{"n_layer": 13, "n_kv_head": 2, "d_mlp": 64, "norm_place": "pre", "positions": "rope", "parallel_block": false, "init_std_qkv": 0.0672, "optimizer": "adam_variant", "lr": 0.00413, "beta1": 0.9, "final_lr_fraction": 0.1, "train_tokens": 85220000, "steps": 5202}
Each number is 500 + 50 x the weight over its row's rms, rounded and kept within 0 to 999. Layers, rows and columns count from 0. Numbers have three digits each. The size before them is the row's rms in percent of the matrix's.

# down: layer 7 MLP down (transposed), 64x64, rms 0.148, rows 18-63, columns 0-63
# gate: layer 7 MLP gate, 64x64, rms 0.17, rows 19-63, columns 0-63
# up: layer 7 MLP up, 64x64, rms 0.158, rows 19-63, columns 0-63
down18 104:557553506474559505499492552458540458470488456526543542514552504455577595517541425492473469493484453471527489580516496473514538592581519612394518552602550393471424529441499560490516487437575479
gate19 108:464478569539471446509435408515570458437563489474630484459525517569534497504526418468482543557553536549515559539511486530503563425508505555512547442380570475517542460489531467380478519576529533
up19 091:472572478560438470529549586520563479466493499546443485490537591439437485649481519459461432515504530473534478436466477435487401642486492432521457441519516473497517443468485477415529450514456472
down19 093:466506568592535470495464480418483454445476464428466553550526551506494533447483369524509557505609534466485548480458536495436459537588513540466493560595508495407406510465406468489493450425493508
gate20 098:538499510525501509521472530479502508548477478467481528475618455466518535459523614538496423424525508490569492522471400432477597553619511428493569558443553397602526499543516446522528459504557471
up20 110:440541535472565500489479510494514536512554454547527589553581555570521552564538495422554564545587450551506428525514546520525471467395573499437545612482480536433502493523587507496393534550485477
down20 108:484490502550558561482510505500477432460472485439476575522531430544534480512573532526457445421556472444693501472548392455485564536589537427483547517472495484547553462490515490534510495589486446
gate21 100:401491516419488541404501495472534462503497504482544551560464500512537587498561544465521540483517509509505454569459465503504452529489422503567463472432439526445445516526573497501383312455505452
up21 105:505505554567531421610490437500515403496454502472431515465455448480460569512581515494537590447549430531526557437479427422473417537545530539481518405559487483458529476571523557568449453542526484
down21 106:554486404453502471508490620482542418525500498454600561453487535536461503437509533428458513522402492523382509550537541518561465490483549517437465558427532523590432506547435529516469464498596497
gate22 093:526563591614498578499483489502470533501496424429577565543554598490513456431554425547502467549532477461592512577601447467469537565531548472469487456508420487512470525546543466423462542534505503
up22 100:480477506535399521488471505510554552562632494514479499446498499484537509553446547445582460491486459514467571490552560502476453539436569512517446528554482419514609501506536580629445504589505428
down22 095:480611597456491435505598528475505506487477486522418460524531398496345525579542467515508491527465530450568483468578486497567529446484523480522432462497489429561514527450501548455436489511570573
gate23 096:636470536553461512428479485518461531436492567597484440485485447484581489474497584497462585408525454542547469601509475517470477506512590533488421490444515429490496482453543469581456500467588540
up23 106:552483461425451521555469449496477472364538461438496477472506569427518481494494410471456470531560446460561523532538494496407369554585485487534561491520478575520433568484529514503494540587508420
down23 104:498631589434415498505439449416403499500585515486522453442460517475498401467435471453438448504486546521491509435515441507439507446509433434528565434437545522551527440459541497564488486534476489
gate24 109:465476467506524523605546508529515528440426523539561400506489534608543517452536489520450515474392522539581434515533463531526535619512600476465469483484444508491441407537468496468508542538567595
up24 104:520542514476515391466540480482474576608531588486521437470455536556508550415487446497475502476609491549545435552599445472426565538515458521473473527567499455449527570469528450485473436537502397
down24 109:454366451543502511534468448563517485486545600600522544485499577507515490526483467501464581499519465485499470519495490378556473576455536416514455546495399494567491453413502424444470553501572516
gate25 094:450446433541520440588504478486534532592588480510539523535465500553557521471576556550618513557538500432500464526565532507440536554563484446550550505482391536521475526483581526506484623446462478
up25 099:482557578531505537477571488491525524564519512541500547505527573542416558577533425487476458476479480419475490552537563545439591366555474523553595437574469560549497487487439555467542536479431471
down25 095:581462470438482536492454462556349494537460502531464464476557460464465537437462450524498544509488497471528531452533514527548514530401504459502517582484457565552543489573431406516392570471613487
gate26 091:484564496438503490485591414522540453423555543518500599457522444514457536534500485523461490512535516577482484550508378608507581484515474484514450503406429504467565545478378565502476536468493582
up26 091:485577437511467405572532468492540418419504592448569510455489520483561538488564514477447434469561559555534465501428487511415478481600498444491487555557482469528456571500456450492522504419400561
down26 089:556619506533510638552455572485524405573523515437467506554488486530510446428573521486557496456531427559471461472502445484509521503434411497456462471480533473511591504619492550580494530516516508
gate27 090:515452563566550479513624516560469517465526467462414507504454440576549578476490466625504490413509502561534517487526438434509410487536623543442515517513504517499542507461490504552550506603541451
up27 097:425408512498560473546519513516584575538491536486490395414506459474520427432508472502449570555477462432479472525478580509476538573511476455516559497556534434554483368469446472590511412489512474
down27 102:477554496559641501492485532550594577481483526479494516482515439527484521509537557452423503584516409426496535531426502519542528426503508478421542491553472418589524411579500480536392483526487527
gate28 105:481570503598443516517435607429562432415485544470607555460471522447517527462608488529520447504543451531485465530442516516536557505553572421469472431398482559504527493496460491521467547448555511
up28 100:435555431551482509549416566461536453512410451475497467454374541523529487582469548491522471572492504518467526475479647399527530501524499426523459474520509554441393450543476479456557486481522469
down28 105:551533547484576537546490451602537557580483471443568541543447454507488580543457490376613496526567433580473466538551448468485474570451571494443459457493515513486479512475550512554555499574447477
gate29 079:533555491475539554490467472580514511451472476542451422511480513478593473510412488497494537465505497579402523449425472508435466504501459494451577423563529439509398545457569414456550545421576581
up29 089:593478494552480513528530442507441427478407511481475510491500445441436468486530493518462452551520518425535575558606525526532510484408417577491417538407561544567530531528441441503440563572462530
down29 089:384424445505446477489493541439368548513530469549491490461518527594488513449611553566525493491558583572523538467422463487478550465594485460461562526499531486535555403490506578509525520479500490
gate30 100:519443546513546489431523491518554515472535516516534527455497422548500540452490509516503468300519467452562556426499456565524488551599514445464536457473524468564542455593569571442472547564502481
up30 099:543499401497586505503430505471465482585481595439528483575465458464504555419430520493477503454604502487482520466514423483552442530516562500501419486486587478569427448524535381571479484559524522
down30 099:569477444526544508497544474476533471571367437493506491543452452445493610514439566498484433487448489509632574468527456529498401525453554545486499524425556516487473583571479478513538460502583512
gate31 105:505574521566525445348520495504502484488430479520531546413480485471500480507528555488406493527432515525607436564595525531523453463526525484427570509567498448475474415532459571452488415560518542
up31 106:547484390430547488467514546504462536427463571467548428602539480475506519574487463535504565497389518546563440480510550546511515470455432587565482528435535473454469542545556458577486499414422487
down31 103:547420594522509694468544436522516513468391597494484494509602524446575458500502510464544475527500461526512491469498400517511472422466502535481510522428518543490512558564549490531526482547541509
gate32 105:463485551487520436596469519443523522436483516427511441360608472523415540450506495544452556570531435453511489513456500524485427435556454509450499462423487428457469433493502471574403515508532536
up32 098:530563553470460489582420476510489482435572543494529450524519603514484524458513498517446512597564450431452448481585498419537414502486526530551477485466443432448496433454542443441446585606477501
down32 100:478519489540540596455545517483477548453468559509512599527438492456536491595450483473553502464512573435493572532568446419496579526456515530478487486579538566530494612552506472466444428494368528
gate33 097:500508523528599510506501610489532441454565413425478478557503559455518533512520488514399475460565522468525530532503389381518523438591473488545590590526518507511458489439519518600505511529490558
up33 094:544554534492547487549444520425480520574450554528483460568437505452503473528567473447508486549534537496506507478606499470456564360511541422391423532470482469410551476579481555484462488556583513
down33 098:416561465544450549533482510486455583582479440473622606547501440518529525445555562456478568556495471533487497515455411443512533528529550504467527453562510542561528477375505515494563570538542536
gate34 102:426486476517601499527470520494497502577472523550532555564544451558443518439446574536543501530451565596490356534503526578546542609618506490528532514484495463445497538458558495557482519530455538
up34 098:539507481519562352431494458490491434486433411469451494535518495479505483512561518543505528519482551521557535471536486520422500434641450491482443522608518569435477600527549520560490542559441478
down34 094:459518529518431491549425456527513475469577467530522452509544572427570401522420540524525489490524567531467521476429532467435372461454504536467432533500497444486434568561502541579391466472503582
gate35 093:453481492476540493529461499513506525511455557478502548318449474428519513481439551553498523549507517442558494428471566505484446538525556445530598474472558496573384466464546465520598414465531531
up35 098:496544507535583525459442531544403509493548544515613531496466449470546506532583518413510554452568549547490452442519554418542488511439533473434475478526533481466496564371413464493444519453580552
down35 098:502472509524518498463512485411606392382511400462493568437490511483553509502515416525445417502506495476499506493503447444441420497545555482475497467473546376533529411519561471501507564515428437
gate36 100:503489508457550532419451556528488518446539502512518523579560499590472536406482507517491572467464467526561485524533350392552483440448615432501532443556555555517494439518479537466458564498550480
up36 107:531487569484406472536516497534538539468556457504569390507479588493552501542554488569505501421445556476556467403446519518520507450546458493523371523467520552487512513544461424363461516470491433
down36 109:527519457536427584484471457393396605540503474539495538424539485548472487472494471573489502575497479380396506594466493462537508492567523440463442515466487528440514558484460505563487445511541422
gate37 099:393489555411500486518556516517477609490414506443609548544589575481551480504582477459495518476537499522481495597504538481500505565569485495537484491542406480458447529567582559432513564487536466
up37 105:553490487496567565529539510494488546527609511587457479522563453500664454471517528431475489559464490391483542479524441424421550518507466391435505500521459509540466540506570545481497507459520420
down37 102:426549443434435560508417580432498386535526465614590508458489478466388497509477493498473489491502493546435512534491551525589447524544505556527486538426526435424513540473483442579524468487506560
gate38 095:441529595475534401556494563563539518474390443558513514464575476427505577558500590483417469538468555473507502539450512564489535432489548520531481438547545493585507420579465544462510436470493465
up38 102:443528556520464497463507476530595398441402475529487477449542456479512533461475375429466464422479424516544493409492488485566506537549575511435528480513477509452445457442545545398451562485442450
down38 102:574451467440523552558491472475334456454439538554562439478564499445562521500475477589533470459543507578470507520442490510516538466460478485509532470518452596425525498445599398471484557491461485
gate39 104:422443548429469442525508608540554485433490504546512514443492488483534490312552474561436477517554575442499539483586442474490573495595568520468508478521545548508479485434454523494504537478517538
up39 113:561489492528460487513551511539345528509529528482465550476611510524583532539453559525522526532573557495542512489517490549490468570443497426480519519408485517499550558376371438500492569456486491
down39 116:526518547504496504434580506451696563545583502509513467524585497521537441508428498457462473534462527424500470522459591546539551542535421536499523502479513535401476427498462508520496542403487493
gate40 106:452517465531406510423446477510519606457565434506528472416509473456381566497516424490482437498464542437562546486486556484480562573562526496511420540436430494440496464527471430576472444565509474
up40 107:427463540526508503386392573488475428564504443405507456431522581468571557425410448457521525468478478461470499490472488470508513548443558524490504495494446470585493390459508483508542442493403520
down40 107:508452501526471463595440483509471542452481490548474500492369505493506574551521444388397562532531519559479452417453571515521571478459466468413579464506475511457538580561489542560491480561473428
gate41 113:464496524431493472550470583486448537563518450450570449417594540511563631541547507537422470427546584531492533464469421443557518465509504554537509495520560483466456570506549557533436566432490482
up41 103:479619511557495547515463546396531533397457506537534438521411532516513536497503535605524536446500482500432473511560437487417428554455483441420485486597533485435601476536532458555548502495495511
down41 098:439488531462519365500500467443468455492503459507463541514502534414430500538490476384486509480528576513514473479505511460559640459497523458633438484489513548471436562563511510421435537566456517
gate42 108:542437446588486535471479593527525553527459492546480535380467436441455531430572491483471412426491533493534483462429495526490438538534490511379509422477446523520550561529531488565442520581521582
up42 111:493469456561464554521631570487500531465506441602491449441443517483461576464565488512581570506544510578431493606511471473552465565498428527426511474495448529487594497488512539452567560533512442
down42 099:486501589539459548512466537576406473495524512556492519424471465428410524445508494572503546509498506527386531441464505415573561589474449539407503419485521594586513551520455453454516522516522510
gate43 118:427474461593467503526540497449549567429511469611491438415505469431420569497607527522502466553543514442502500478444469594514548490541524493528514426475470530560514383556470490432465538486557449
up43 105:547444474498468593539531488491496553467509435572521455457463395446452611510575502589519412527483542455435490441421517494520568488441484508638466474478509573509503505484545458456553458517571533
down43 098:511478491555417531482480486570443577494467503550567470478501521551526583495539380462566483485418491437657531539538542427475509486454450477493494466516488594579525450540466450512524544486404463
gate44 103:357469511564510481440467500493417518427448486487543584532473447558479505507494449460529471562532479541564471478492486547433468451564458588604487422439472498539506554398479579532463478496411494
up44 105:561568419428512556486471549430555552460413620502472466503520464402556499486459450464579455591509482410536482500603540559554519534515529470551493530458590508481535476493469449456447462452502493
down44 103:491552493481557527544477492525510515552399444508491377445505515503459416462524482468548437453527490445556500501414477458508394518571401623516546446436481473584434535435470489491486426533487483
gate45 100:452470464511380462505574486458503528509452521552471527488568473431460446490424504517493404462554434482634516588536562566524427504451489521441509482419547472496463489470506474559434402512568454
up45 103:413503443494525546556447478454470499512512507503481507385495583468521492445528443492441460437486533466508459452468447528354472535573412557475540539432465441416504487435542540392568469519537527
down45 105:587621499483510416458454500589487539504568447519412515508452456557583434502570588524498539419587465540512480480485512430508470487489494523507502511506465482525425420379394528487523503522507517
gate46 095:397498498486495521426499511557495554471467492531563450418483473502455522560523422482441452554400603540561563525493506442540556518540514430475409511498557419443441405481439559527447480544491565
up46 095:535395521517533548487506547482504492481592546413440581550603506559488485458484595514480404510530448510465399477436468532475442476485558466591525425446445525535510492466474419496496510417511429
down46 098:478372482569481503445471472405507497487511447471532449514556437531493499464530498533488478497445523504555616457518487530486528434528443480418473461466448492489415380502443605438374466474484523
gate47 109:546476436534543414555549548548536525455536416588543490516454456531436554495550402480422576493564542573519555469464458559534482448458390537556486533537401536507422463477508440529474536479478482
up47 102:483474541554456542429610498532551565486486476535471495457598495423577456520529522520580504454516504506456483531483442476543447440547603488403550523504489498598522559566556617494515525415457469
down47 101:581456477556419491519468426563539503476598489570509445426494507526382641530490424576472601432546532459524517482516514567507580502504472478442507505513459465526501507452462468561500556464475447
gate48 103:516535502575636440521504513538560515539500497526533369517528365538510521456452509576489466461472445432484547481469448570459532504549486477486510501416539559498442476430570549490496507604445546
up48 096:517564492510477530535404549550524529505460496469499448485448558498542502363534591503586442523447400529532525457483496464525589493548443535507467460558551501387480607527587484564539529458489507
down48 094:521467500447423497517364554369488504490485521481447509516519451499436476469460514429528475458496609479561545563583561514510428506455528436512452519567511493417481387553452517490540409506484494
gate49 108:447550543489396445546475592453558449420523473487552489491521470460555500452549453439486399489501520536476531499387557587522534535487548511557406470503549474543415506412540546431499474498479418
up49 096:457498414433466450502597555559493488490550531523423540451449504523560446538473506496601483536537483441527449447459507461458580473422470527393520527574566488419484431513437402521457479521559556
down49 094:473440481526541520536406476509591550539436433442468479499482548541485523589562448521443495535501405622428446474450506540456506511588535564577587504494538539463465462488511472540528590576456503
gate50 118:479481563489557470456441485383488566464523508542547423500522449412428470436537472494435598515515527425613506459525486452364547451485468438489451448476475546518513501568506523469448502539453437
up50 106:522464507420458532466446448478521572450480442579567403466429521526537546559528528482443484481549555476473467533582527501490523511455443552424498494461494534514390487562420519461620525590417540
down50 108:489542471474469502438571471529435485501510430479458506552574531515579558588558419536548530540566543484439452535413448544543580492512575567491578532494585545416462479441472540448601490473538508
gate51 099:428474597493509567474496515450405478426559435583500461474551524471524482452552549509424480528568504543494509546474439552489533408547623486590484535555508406507480493459408459464488435481531546
up51 102:520405538594511417430513466388519482417481549478570465505546420658463498512473450512559560498478518479516519544478547536494499527531427511449439502500394495488521425488540495554417493521529519
down51 103:428586514481482429457521552426559468488577481574512514410481502516400511559525500507437526445530566618540516479461526470562482444539572473573378508508485445404446477522441493493501453514533502
gate52 116:484481571558548502509517449505548622441489516473562523454514516559424463485540607442483491539517547539529521562488469455503486522529520528558450512496456393484409444439420413449504445601588516
up52 094:549521403455443476570514451495547435388481449594443458494511468496556653435452450549499532541521443529482483513413528551498492463541458505451453493472561523444528537392529444518493550458507483
down52 102:522416560555448516508410497496555502537522528466550465401581508490491473394609434525383491486540562466523481492475420533589445533502465499535445496466485504494469586563540460479536555574503567
gate53 106:549458480567508559501501569483555499465482464435527505538541514509511484451548473494482535531559411564489671526487513501498626532481486559415482521482551501397570451515471497534554401456532579
up53 100:518432447488533512525542467460536593481441523542555548538561481452436401515517541491555468538447493468525390490421574433489491520450568444486537526498481481496433594430552512545619540473594493
down53 106:521566454485526615456546530456539522507468465497407576557540539447537457535499524555492505439414416454453421455488486568438471447527476436396479460553442473545501499466454541507510545395581468
gate54 100:487429494576577460500521548468471498520467443451462489525482448627505459478532526594481519551599480518463484528539421499410476471515483557420496581403441526441535488575403509552494432554535476
up54 098:521602436548548561460563506622499511513446439593552513557467492513516573530503513534521461374477518464531558545535535477516497448457498554470361481534456540533522560537413533461460548505536530
down54 090:576431588548480493452455502469423506446525503501476449464492470497460385503518536491467604532517474495497432590472495579429475569555509409560549537489522582423531510594511497502603457491524446
gate55 097:466498561443534543527581606465510522547492487462599475457470368533420487562531435494488441537556524526474503456477471466460422448493513400490521577518428560479491500435535519520570506489495379
up55 099:505532371579482522494461501559470496481453412526429558530465530554488497568477432593559518461508581520448522458507499557475456453448501482521470498505550475536502442526537576579431376606540527
down55 091:500482562478521425584478516513550443475431526490514475460536454492555518498555558516451428468484464404563605442490532567435468450539484351446560451522492484396501519502552544509478571473539430
gate56 096:510446413512446554526597502540513529456530587499538454558600443491478491421554519465531502500505538439540477620499439492464466579545566488455427459517509571484502547537609456566504476423553534
up56 101:516528527454558625472509546472416500449531517518439513512483498517606588542574565483575484458456488496465419456539552415466546498416398559518468464515513540476466581454508504495514481454442602
down56 104:454382576453517513497459415460525456522463572541559429518435499554541480612493574452537472474517516445485464524524483420492559490426463629479515467487441458496466492529480546503511427405462431
gate57 090:476472440494465387473579568617452598464517433508492531576506623433539527456491522431507534423526453390516542543494501511476450533527468529464515468482501487514480380453498523486510417497490524
up57 105:503447378451472516542578415426532541425437469553456466493516530570539518537432548484465445578574470467475508552493457584509502518481503573517404470520584494494467437499420567503546523455546576
down57 102:413496496536531544439589520484506550602480534521481569437433569421434553517414515457378482508510543469447471461516533513403465539463489508456573514505428474537447487583555538472580508560527480
gate58 090:435573573472498561522478493481544435500456510387495517404510548569407488513530520468402477560510586504506512463465618566548516458509531555465409545519531511521474469564458579550482433526555535
up58 098:493545527493491409477451509347468586568496453520531542525413441507493495566483446490467524471523394535525484513576553459481584391547539487517584486477481466579569525515557520431529534495542483
down58 101:410485562465470424509507506544387485499437528567498450516545482422489578598536438595546595440483535479403447461456497514459546533531426441515461477486534490554414480433443527533513470468503528
gate59 101:497449488446522627457532533473546571450426557490517527469419508567544524393452489415524407508442506518525516637471490494533493503516543414521513469476501579463402543517485529454499550565456483
up59 100:499451491500401451415541534520465504526486494585398446507577469500483530439400554454478529457541455501403486492451482493524528396459547488579492536477418441479487516483541514608549467399525548
down59 103:515514530553526579492460408481483633451462538513487503538528482440539466538513421505534470503484430521481622555479394437491503500459532403461520430545456439526484594486514595488473533580541471
gate60 102:466479513466446531476530522483493581437532510509493556518524550507530511485521559487477586436503489463506494533527435486430461537452490464596423578493566462353550509502512558477365525537526639
up60 101:530495470465525508521498552553466490517482456620473551479507615415538520523484554555560510465563477523521505529514507435506469568452443448526468603342458626540462472430508471526493493521559495
down60 099:442524551488473422492475496441516485494481554535420494451511514581603489435471364457431480479515518481563500509478551584376477479481473555528558578404572494472449513503450459586489443529482494
gate61 105:427475447477460429520548547512578540499531626575514472499552536436452611490461486598499563473527490537491480633446485511521432537477462502441512473540487535472504496518574505530572587477591476
up61 096:529463517501529509470583483482409420490528466536482479461483487482602563493607404592503487491493465471515505536466446464557531524553554474390570480518551611583540462590531581517504474467485455
down61 094:465550545455449497573458617509461451497515458493571569532453513586501603495485407494485466455494569531454530374532566510470438413503483600483459514496539465507417504528502454494496476413462455
gate62 096:576476557478549516406583555463479501479599507510429536544497499490509508607488580480504487524476550482449521528578473579523511508518517354572501521604455526454403519474539490538465412515459508
up62 104:465512593508513360510420480454479514416580498568500438512515512550569476553452487463418481512515474484485514547459512410457480448490423465424406598507497579492441522545483480490459574553484556
down62 100:455480486507468496566454414471562532483457521557498537550437443452472476448497482487515504465557586505579434421377561585458556586422432536512518505459505582475420494518519478551484469416570477
gate63 091:511462501485537449477481506482543493493528444559560436520511384423535568492553580662473539469620549555527565428430459564446536489538497551489510476485533570512497444432472515569501477505474470
up63 096:433475513627548542602526529485573531507567560508444561452563500503424506462566490394506478500488403500492430537500514547506509446487503372497471479568488452453547526516493551509573585521469447
down63 100:445553511567557444466480613413499480402571509503454494493547456454443498451517523431524475470446518445548476475424460553476447468531629442603514529501456499449530476459483512551444475391472510